{
  "d_model": 576,
  "head_dim": 64,
  "activation": "squared_relu",
  "norm_place": "pre",
  "extras": ["local attention windows", "learned residual scales", "capped logits"],
  "init_std_o": 0.0,
  "init_std_down": 0.0,
  "optimizer": "adamw",
  "lr": 0.00106,
  "lr_mult_up": 0.873,
  "beta2": 0.98,
  "final_lr_fraction": 0.1
}
Each number is 200 + 40 x the weight over its row's rms, rounded and kept within 0 to 999. Layers, rows and columns count from 0. The size before them is the row's rms in percent of the matrix's.

# layer 13 attention query, 576x576, rms 0.0395, rows 130-141, columns 288-431
093,170,267,179,169,214,222,251,221,153,149,226,290,231,222,189,180,154,237,164,201,162,242,255,238,167,180,220,208,170,115,210,190,219,237,196,192,198,219,214,200,193,203,195,223,231,197,208,192,217,250,206,293,177,117,202,192,212,288,182,191,227,226,124,207,161,253,169,155,298,173,206,195,121,243,160,168,214,208,193,245,253,168,208,193,214,220,287,154,253,198,249,209,139,223,179,167,141,232,203,185,234,197,233,134,219,220,194,281,186,224,180,203,218,241,274,238,245,191,167,184,145,217,143,159,296,172,223,189,241,94,207,138,170,151,136,170,194,166,178,226,194,183,213,246
106,251,146,223,167,232,256,164,194,195,165,193,158,195,252,179,208,169,198,155,202,175,244,160,148,199,149,247,223,177,254,211,172,208,187,168,233,321,224,171,247,195,213,181,182,201,233,207,194,225,197,229,157,164,196,179,179,240,209,254,65,170,239,185,179,194,151,129,158,223,237,214,200,197,226,148,193,261,236,141,195,193,194,139,153,187,141,191,246,207,208,191,200,173,187,152,171,233,206,197,233,204,92,218,157,226,239,179,213,167,201,188,203,232,334,214,271,203,147,200,151,147,196,156,237,227,275,172,233,284,183,259,97,216,162,209,206,241,211,170,214,211,147,254,193
097,248,162,229,138,205,231,129,221,218,222,247,209,211,159,149,263,188,135,210,168,180,201,243,240,204,149,189,205,96,175,222,221,169,132,189,287,163,197,269,151,222,268,281,205,131,178,195,212,183,190,225,225,223,241,179,252,157,220,159,231,139,180,190,194,233,163,159,222,280,216,149,217,168,180,209,149,211,205,270,198,195,124,132,238,274,221,139,128,167,162,201,181,203,110,174,229,223,156,148,149,179,216,241,199,216,236,209,225,202,185,168,205,214,175,131,172,271,165,134,180,272,265,201,202,190,186,224,225,231,215,179,179,223,143,163,135,167,183,201,233,104,239,202,234
095,187,117,214,242,275,138,202,138,179,205,186,141,218,126,206,201,194,153,209,250,253,161,183,147,189,245,248,184,214,229,129,125,130,142,115,259,178,219,130,245,135,193,287,177,206,187,263,169,239,179,211,191,226,186,233,208,185,234,131,198,186,141,288,235,192,163,182,169,182,151,86,257,229,210,228,194,210,162,190,190,188,239,188,205,157,234,188,289,255,235,223,241,229,207,274,168,149,202,226,217,206,220,236,188,187,211,232,226,271,107,192,234,226,144,183,180,199,187,172,227,274,180,194,195,183,186,222,246,118,207,208,268,224,251,229,128,167,183,202,248,219,189,205,227
113,138,280,236,277,221,188,210,222,197,261,231,220,139,191,283,165,162,203,193,258,217,227,206,207,181,152,232,203,223,203,215,192,184,202,267,153,170,178,175,143,196,184,200,201,131,259,256,224,221,143,193,131,207,224,243,122,202,235,209,201,199,192,185,245,219,306,194,239,159,181,199,214,200,199,218,225,221,226,162,189,93,226,239,237,171,175,208,191,232,244,243,200,146,298,242,152,278,198,203,267,208,257,164,229,228,253,242,274,269,159,248,245,219,180,242,185,175,168,188,233,211,249,228,254,175,160,233,172,189,204,154,202,222,208,146,316,203,285,190,169,252,225,135,127
083,137,248,269,228,176,189,174,197,156,255,153,134,264,230,135,229,220,212,199,241,223,204,144,250,212,207,237,126,117,198,186,180,153,120,199,230,188,193,220,176,153,219,190,187,193,221,196,246,211,190,297,227,170,242,215,229,188,202,266,153,200,272,216,203,209,291,291,188,155,204,251,238,227,173,218,129,187,131,232,235,203,215,256,282,129,242,150,210,218,248,183,190,167,164,231,169,237,150,217,171,191,207,181,180,210,224,248,189,244,174,193,292,258,154,221,147,165,188,194,178,279,224,267,259,179,163,206,98,177,194,204,180,182,180,227,209,207,201,166,168,210,215,207,190
088,247,136,255,214,227,167,212,182,173,125,227,178,207,160,237,165,227,183,192,210,166,187,193,166,261,193,124,173,117,214,134,260,207,227,177,217,162,162,245,121,163,205,244,215,202,171,184,196,214,246,273,216,154,219,210,194,163,161,178,235,257,204,265,161,142,220,223,180,146,176,176,181,248,138,212,214,201,226,157,265,158,212,215,231,178,200,249,125,206,235,221,225,164,230,237,207,198,205,152,267,211,206,167,194,137,181,252,213,242,188,192,262,196,146,128,219,177,202,222,208,265,189,195,239,161,164,201,171,181,224,243,154,230,207,200,189,198,214,173,230,171,218,244,217
081,282,206,184,183,199,157,228,272,186,220,209,143,234,181,199,172,184,171,174,253,219,221,255,199,167,243,154,177,167,162,188,168,244,163,163,229,213,241,147,205,185,182,173,155,207,126,186,210,160,170,127,283,181,221,206,235,243,219,246,153,229,183,194,254,254,210,202,217,166,301,195,223,222,165,192,133,203,249,139,177,263,202,156,198,246,198,271,202,169,208,231,233,312,142,232,250,191,94,234,217,247,269,199,169,179,168,262,196,229,209,176,278,172,207,173,163,183,260,152,222,194,203,195,138,225,216,166,172,230,181,221,152,216,170,253,189,240,183,171,166,209,214,211,162
090,174,226,152,212,247,198,271,281,177,214,208,213,140,195,236,196,163,152,263,268,253,208,224,236,208,263,182,198,133,198,122,196,161,217,204,155,148,217,246,210,261,218,141,219,223,153,267,233,293,238,136,194,154,169,234,192,215,224,207,185,242,253,213,181,207,185,215,193,168,288,217,131,192,187,219,181,175,281,199,209,197,197,196,173,243,159,296,206,136,174,244,116,258,173,206,196,144,208,241,181,243,242,140,218,277,183,133,246,205,274,227,170,224,118,157,190,185,296,179,207,223,175,133,186,195,235,141,243,183,173,230,173,142,240,146,202,159,122,153,179,309,189,186,157
090,259,164,225,182,204,129,141,236,164,124,208,238,156,227,221,254,165,187,238,265,219,165,173,125,233,198,177,136,183,110,221,91,177,180,267,175,249,217,177,185,208,172,193,170,152,193,226,174,214,217,207,136,253,235,195,137,205,225,141,228,184,217,206,177,192,166,235,181,165,152,202,239,148,255,152,186,216,215,184,159,159,228,221,244,257,174,179,198,167,219,178,295,211,149,261,185,136,178,261,209,175,255,129,128,220,214,173,213,151,212,208,108,268,177,206,119,228,169,272,193,253,211,199,200,187,176,226,154,176,254,133,247,268,228,256,224,232,202,183,216,246,229,230,164
085,235,181,198,186,232,195,207,180,111,201,273,206,209,201,166,217,158,185,182,240,148,206,219,163,235,192,175,193,155,231,201,116,150,158,160,291,185,192,176,193,215,181,157,232,212,158,167,133,175,184,160,229,172,213,125,153,251,271,138,177,191,205,208,233,269,232,224,209,161,121,197,144,226,146,177,275,261,202,256,154,144,236,184,179,191,219,203,201,190,110,150,239,134,148,219,192,143,162,235,272,176,192,203,262,168,210,222,143,186,233,171,150,127,150,240,211,135,187,132,192,266,182,222,163,200,230,122,221,191,214,196,211,170,189,242,294,208,91,131,177,194,243,251,211
089,179,237,237,302,200,190,188,161,206,199,161,221,141,252,212,234,206,179,228,167,258,158,216,185,149,193,221,162,235,170,235,211,171,301,254,152,206,178,250,208,229,188,146,271,172,262,248,228,255,184,262,231,237,296,220,228,225,198,232,180,132,221,214,158,139,243,210,242,181,210,189,229,146,198,173,224,131,228,178,240,183,178,187,172,144,180,195,144,201,257,201,167,270,205,221,186,207,245,222,183,219,139,208,178,146,210,160,137,217,194,214,215,285,226,275,218,254,142,192,196,134,216,268,210,205,187,209,128,210,202,158,147,234,157,131,283,205,303,225,185,237,209,174,151
# layer 13 attention key, 576x576, rms 0.0384, rows 130-140, columns 288-431
100,143,218,257,153,262,173,215,202,185,268,132,214,161,165,196,176,234,265,179,204,163,211,172,248,137,137,172,157,177,123,128,217,171,207,289,178,145,148,220,267,207,210,145,181,202,157,163,136,266,156,156,199,239,121,228,155,208,169,198,213,117,240,232,203,226,202,260,242,141,245,192,268,248,198,240,172,208,189,172,232,201,242,221,229,256,118,197,232,196,190,172,218,199,191,216,265,170,213,242,198,177,171,233,161,244,215,194,99,323,141,157,179,244,173,152,169,200,162,265,238,194,192,245,246,153,280,222,139,222,235,214,212,245,273,235,210,222,118,156,266,151,166,111,191
102,156,172,247,259,217,166,205,229,199,207,168,200,137,243,241,153,235,211,276,243,244,186,267,210,154,262,242,276,223,189,137,165,180,244,249,153,193,207,235,243,170,142,178,199,237,252,244,202,204,198,235,220,178,279,248,142,217,193,166,258,220,197,214,243,152,228,196,247,195,191,201,225,295,198,209,178,173,163,201,244,178,172,255,126,177,180,236,192,189,240,144,181,215,221,229,225,150,210,278,250,209,204,268,210,229,166,184,248,261,216,198,246,148,175,135,183,151,164,272,221,275,213,252,226,185,191,205,223,196,222,110,141,235,292,209,283,226,260,206,243,218,217,193,142
100,220,220,198,161,217,204,147,241,204,185,195,154,251,191,138,172,209,183,210,216,217,112,194,177,191,170,238,158,226,237,170,269,201,160,221,213,217,149,233,238,116,193,267,120,248,236,170,263,199,219,194,127,225,224,225,219,203,207,287,233,189,169,155,238,180,274,165,253,240,167,204,233,221,183,170,274,238,238,177,231,199,213,201,145,199,231,184,189,260,190,180,207,210,185,262,186,213,157,226,183,177,208,148,163,161,210,264,241,225,179,211,220,192,112,268,175,188,182,187,148,265,173,266,159,208,129,224,183,156,160,191,265,200,159,238,253,189,221,237,235,101,184,131,216
090,230,223,231,162,195,206,219,230,178,158,219,233,245,216,195,105,189,183,157,227,246,174,206,153,251,240,246,189,242,209,182,194,113,196,201,215,234,139,252,176,209,183,272,191,231,250,178,214,194,136,208,149,223,216,212,248,233,138,224,166,194,215,162,247,180,200,255,182,212,233,215,180,207,188,216,197,216,226,214,176,170,228,148,130,172,239,236,170,189,107,246,216,93,188,264,216,182,241,284,220,190,123,204,183,205,181,303,158,292,201,205,223,169,186,196,199,284,192,249,206,215,184,242,226,199,169,254,128,289,191,226,294,232,240,195,215,231,233,248,224,200,182,170,170
104,216,151,190,216,192,237,182,225,258,177,225,138,200,207,233,197,118,234,208,185,160,185,245,139,185,206,196,249,159,233,188,222,232,189,157,232,212,213,140,238,226,187,202,221,286,136,185,272,240,142,199,144,177,143,185,215,124,213,185,181,265,172,243,168,192,162,175,177,264,212,199,197,166,245,155,197,224,199,248,285,250,165,178,161,217,125,226,170,223,136,234,169,226,231,186,164,151,227,140,190,272,182,231,194,237,191,133,184,167,214,109,197,181,261,228,180,240,166,194,124,139,180,234,147,210,246,156,200,203,163,253,149,148,247,256,123,234,285,123,188,221,175,221,244
090,245,229,212,162,181,182,193,272,156,196,223,227,250,193,185,173,211,223,202,194,255,140,186,159,218,200,233,178,237,284,188,139,131,164,158,228,201,290,244,198,154,103,195,223,180,127,214,217,172,173,223,142,207,160,179,286,254,221,247,155,232,220,205,213,163,213,117,130,184,151,228,181,245,194,182,225,177,148,211,194,247,214,198,175,221,268,255,217,191,201,180,237,162,135,182,208,167,283,191,207,130,213,201,162,234,153,216,215,166,143,97,135,192,260,221,231,172,176,188,185,154,230,150,153,252,268,165,156,242,156,180,254,205,161,120,235,241,142,180,257,245,186,207,184
092,179,186,205,175,186,163,249,222,213,280,240,204,163,142,208,214,219,145,207,167,218,169,207,220,170,204,188,177,223,199,161,238,193,189,217,211,144,158,274,200,149,193,114,159,152,240,227,177,234,126,176,251,259,180,224,230,213,245,236,223,195,225,178,287,232,228,204,217,183,141,186,199,222,217,253,260,163,154,169,216,188,190,192,244,185,220,174,125,220,241,236,179,224,202,215,217,173,157,293,214,188,124,144,195,194,312,226,175,298,207,197,191,257,190,222,216,232,229,236,203,234,232,169,203,155,199,235,211,190,132,195,178,262,205,187,184,263,156,217,210,155,212,165,110
090,234,175,219,242,98,221,144,226,212,223,150,211,243,228,234,202,213,246,206,184,195,226,270,185,236,207,212,168,214,137,204,181,167,205,239,146,259,172,146,210,247,206,251,206,200,210,140,148,132,175,196,226,172,203,202,169,205,156,172,216,201,203,285,161,237,183,200,218,163,259,159,234,185,181,235,170,231,185,254,201,160,232,217,234,209,275,219,217,204,169,191,151,287,250,244,199,243,241,182,212,225,209,242,189,200,92,190,203,195,227,229,227,180,197,178,183,233,216,179,201,173,186,148,259,177,192,210,163,261,312,154,230,242,244,279,163,242,196,127,212,205,174,295,144
089,166,233,177,232,214,233,154,207,217,191,155,220,172,229,213,228,252,245,217,152,155,252,218,263,204,142,181,155,212,223,206,233,249,224,202,222,276,113,189,158,237,193,201,230,207,157,216,251,119,231,213,204,192,235,187,200,227,165,155,242,228,292,186,146,202,150,253,124,220,215,175,113,134,223,192,209,221,293,192,145,236,265,234,181,177,275,246,227,201,176,257,200,234,202,278,202,216,194,200,120,196,174,246,126,235,161,101,176,254,199,242,187,148,199,119,188,207,230,167,194,210,205,235,224,199,194,180,177,151,245,176,233,142,237,206,106,168,209,130,150,228,184,199,255
099,163,173,186,261,249,168,199,215,230,264,162,174,118,223,231,177,259,184,216,211,235,153,232,264,204,248,149,202,127,126,137,250,227,199,212,184,145,206,176,146,211,155,186,230,213,221,253,218,223,198,234,244,162,218,249,164,178,154,245,220,153,222,212,174,161,216,191,168,207,196,181,228,226,196,278,216,155,202,145,234,163,219,204,186,275,184,201,159,198,223,254,161,230,260,231,162,190,179,198,243,141,238,245,200,205,227,223,182,238,131,157,176,166,177,222,205,114,148,160,229,249,134,227,206,202,157,223,201,197,226,165,166,201,223,182,277,218,271,187,169,257,305,233,174
094,109,161,249,259,204,132,263,145,199,252,183,236,124,181,204,234,157,162,191,251,159,205,164,231,208,184,221,226,229,173,205,255,229,180,223,156,150,259,232,236,190,131,188,215,166,156,236,152,245,152,287,210,223,193,187,125,177,208,164,186,162,182,292,264,188,258,234,194,179,237,226,229,260,169,289,184,163,196,134,219,153,233,228,301,284,194,138,180,231,216,243,198,228,245,204,125,237,272,150,181,175,202,210,231,164,238,158,173,253,180,224,163,170,177,270,179,154,137,223,212,216,175,176,243,207,168,209,162,182,225,163,198,214,272,181,249,230,273,187,178,244,236,142,150